Part of a small language model's weights.
Size: 11 layers, width 128, MLP 320 SwiGLU.
Architecture: rotary positions, no biases in attention or MLP.
Each number is 500 + 50 x the weight over its row's rms, rounded and kept within 0 to 999. Layers, rows and columns count from 0. Numbers have three digits each. The size before them is the row's rms in percent of the matrix's.

# up: layer 3 MLP up, 320x128, rms 0.126, rows 13-37, columns 64-95
# down: layer 3 MLP down (transposed), 320x128, rms 0.122, rows 13-36, columns 64-95
# gate: layer 3 MLP gate, 320x128, rms 0.138, rows 14-37, columns 64-95
up13 104:411480462482468580459469533442492624440561548585520544562566578485529507506589511554576425515517
down13 103:524467548507472432525475418440456439404507428426451546547463549565408573528456583438504502529503
gate14 093:542425503507508422529476465446461540451545465448439483528521494545470500442475557437524519485586
up14 109:514464545515569427479538553576529581436492443543497561460552554555466539551514544533458423506480
down14 106:502580438461466520562503558572494517587451581526546549485463548520584586553553568454508464412495
gate15 089:543552455531519555493486548518491454404419471430492530473439453555483517524510487518461510509487
up15 089:436481542550481639432483537540408490482421473326558498562559534527551543597411582443540476552523
down15 088:505484486438529430541546547501483411513483646568552469515562419553538517511532447489453551372426
gate16 102:421542570544470491545554579399555617509531555506516432594367528428530523515556419442454542421474
up16 095:475531570562457551450545474588494517512410469430514605450573461446565513435527468474550487547506
down16 098:483482447502484470573488516519490501451410450475513472571550464515491468496501517504577535534414
gate17 101:528507470521529518550575510495464530405495485488447517507408463513498409598482420548454604479504
up17 098:449487477489493484431482490495487408533446490441482584483513486528472526530517455491463506528472
down17 103:480442414461541495387457485490478634528523479496470496511491456498514543585507501532516534605508
gate18 113:494415476503550443619491438466488506498545432525506482455494495500513504462500433456546548556556
up18 113:516490473481508432527538382448555374444515529509479496545480474490481561535533429537501476459516
down18 115:557483486453540555513546392568528467489495539579468536450450427473462530564490521469484492492415
gate19 093:517505441462463525498477545494436508407477489528499520449509559552527516587554496449520569496595
up19 097:488523485584459411518548484560582545565555486495513535530582481539562476510385502465431509522549
down19 099:527545598596490552487483507534552513501405587498513568452508449479451557522570444491565512469495
gate20 095:495454398488556501545550525549468554493534541433403529463522564531560555495474533564461482496506
up20 104:469504523497499527475462567440584488431514515570477524522624441626465502561514547507444599660482
down20 099:438527466495489528517466469467473482522610446342466535503516548471485413532458447552479456452526
gate21 096:489418449542520542464478510455443430540483503424508388507463532442439504492503467558483542556582
up21 104:461620416462426415538582531511515580463421425481483525430489535475637493499576462453582419399482
down21 105:468406485517472365439518525442547531490486483489515568446592507470461483413539495493458443485544
gate22 101:505430423401538497446456558415547404479521485490459456541435549555562523514547503423590447547602
up22 093:508525467599530425542444540466520483485471571496594455495378481475625614474548474471418508543503
down22 095:587423520518465573473535573514614540572470566538520540551525468424591548444500449515539556412530
gate23 105:553420563480546538551448584456505589523436489553540555488537549502472477437519463569532526605429
up23 105:506542569524537509487471389610551408464557510510492469503608514477561492553431549432523454563517
down23 103:525428375531434545601487485412535485553483458469539497563518457541524349505447515515538476465626
gate24 094:495535478522502511466471457587520511442542490517502472476432502500554518534515482528448550429551
up24 105:516506489522429524549530507482501462530422521422423523487449500437470458484530501361551427471475
down24 105:509466506526502462500476478549497526467523539537526447467382604440470562469543557508443530476536
gate25 103:497412586475451503510468590493380421494468560357497545526437574524530513436509504563479572514496
up25 103:469526436487510500510535512538591565535469571541494547476455444563492600538507517574446536581479
down25 102:424526560555471416551587593458445459593482422571527470492529522573542562533467461516405436509483
gate26 100:461450551535476512489563552416489525533524584461477486422461524452526496526480470445518591524569
up26 100:545492533510514498533417511428407493487476481490586402481487514447515537439382416516620568353551
down26 103:577446456579525472413513497587447513548547444558464445568551480525465539447558525562409399529467
gate27 102:493407514420521641471506619568561552542568420441538465507486520479573417538454537430519478547542
up27 102:571514482489502587540521412506515364450375497550555522452504509418494525501454517455522493484443
down27 103:532561478447463489504515548575534497528491570477522513396600523484422448500492451490445573383437
gate28 097:409537432498484462494548417487431473561528458456464448466477520432481533495493470502570575446588
up28 095:534569427487544582475513408569472505571432401553509536579497494409558557467477505540485571481528
down28 096:508524471525504556457459548531494492510504496494497491547479540434577548415481554502479505406475
gate29 103:389417537458511598485490523547589535413514502500502542466441557481434516432548456522526548488493
up29 095:455476490488554413512453511518511528444439482546515525438477495435466644437567462572575486453578
down29 090:502520508597531480525451520498468437476526422552572527570513446413545495492526513582495497483527
gate30 112:449480437495529499561540476417471484475524499462526556508484498586467586463621417537432571456508
up30 106:459503542577483534588513447505470487572498550482565583526585635513535477519542534428528496479506
down30 106:540584603489441465504479457506517531450326437543537472440503507518536550542520460470476513549519
gate31 098:427494544454464433598444449416477513532518578487465514455497501495523421563493549480407571526407
up31 101:418546490470523401489477525520592465568530453501496545510553562571586547639454515429421471498481
down31 105:465566425490534412541589523463510483493520568520516537494544517474495542539602575533419448518433
gate32 091:500431554501523531610513529454504540498487509511436547501397425490524514479417477507459498499444
up32 098:552459495538554458578505538547462551582534515488452602534431440469419401498436471550455587575476
down32 098:546540434508500494504463452423508537600529469505520516527573535525468471529520491618509448451444
gate33 097:481492476441444424497576562572525596556546485491489456463434503556490495475482495469527505607499
up33 099:480456553595547529519457528430466520494487538506466584527571471368614458553434523536472469425522
down33 102:456511484484519413555582578521476508464481508463494490462525505481546421517502514538487544524564
gate34 104:414386491534463419553443565499498484501488487552474576529562557515471491463531517518568583483566
up34 098:568543516460484516443509506452485602516462488412482407348573507511586497523458502435488490550556
down34 101:458441426556499452556437565472457539492471463426501567518569617557529473461477464535598502446555
gate35 091:447448583512431476505592531424498483546455477469456489522537489487500386562495504515436540459487
up35 096:447424509489418486442547511371479479551583440449524539464465559472508359574575429511511494492527
down35 088:515471498503488504435532472481475477584479466550497456464507481526531563380497434554463456510571
gate36 097:510501568571531525508465427464524504463469469454529486498597433608507436504512451519445442475475
up36 097:412587483512521483463450493531458484530316359578492563449434545406449437452423591516556501505504
down36 093:556483553416482465427545584482493435433473520445504515470591432555529461536561460567515452516445
gate37 097:515528510476551499562640521556471529499472612498457454515469490433507433451438504553509557519472
up37 092:500563493420510571511500433492330488508519505511527471632500499435550463516463525484478515503508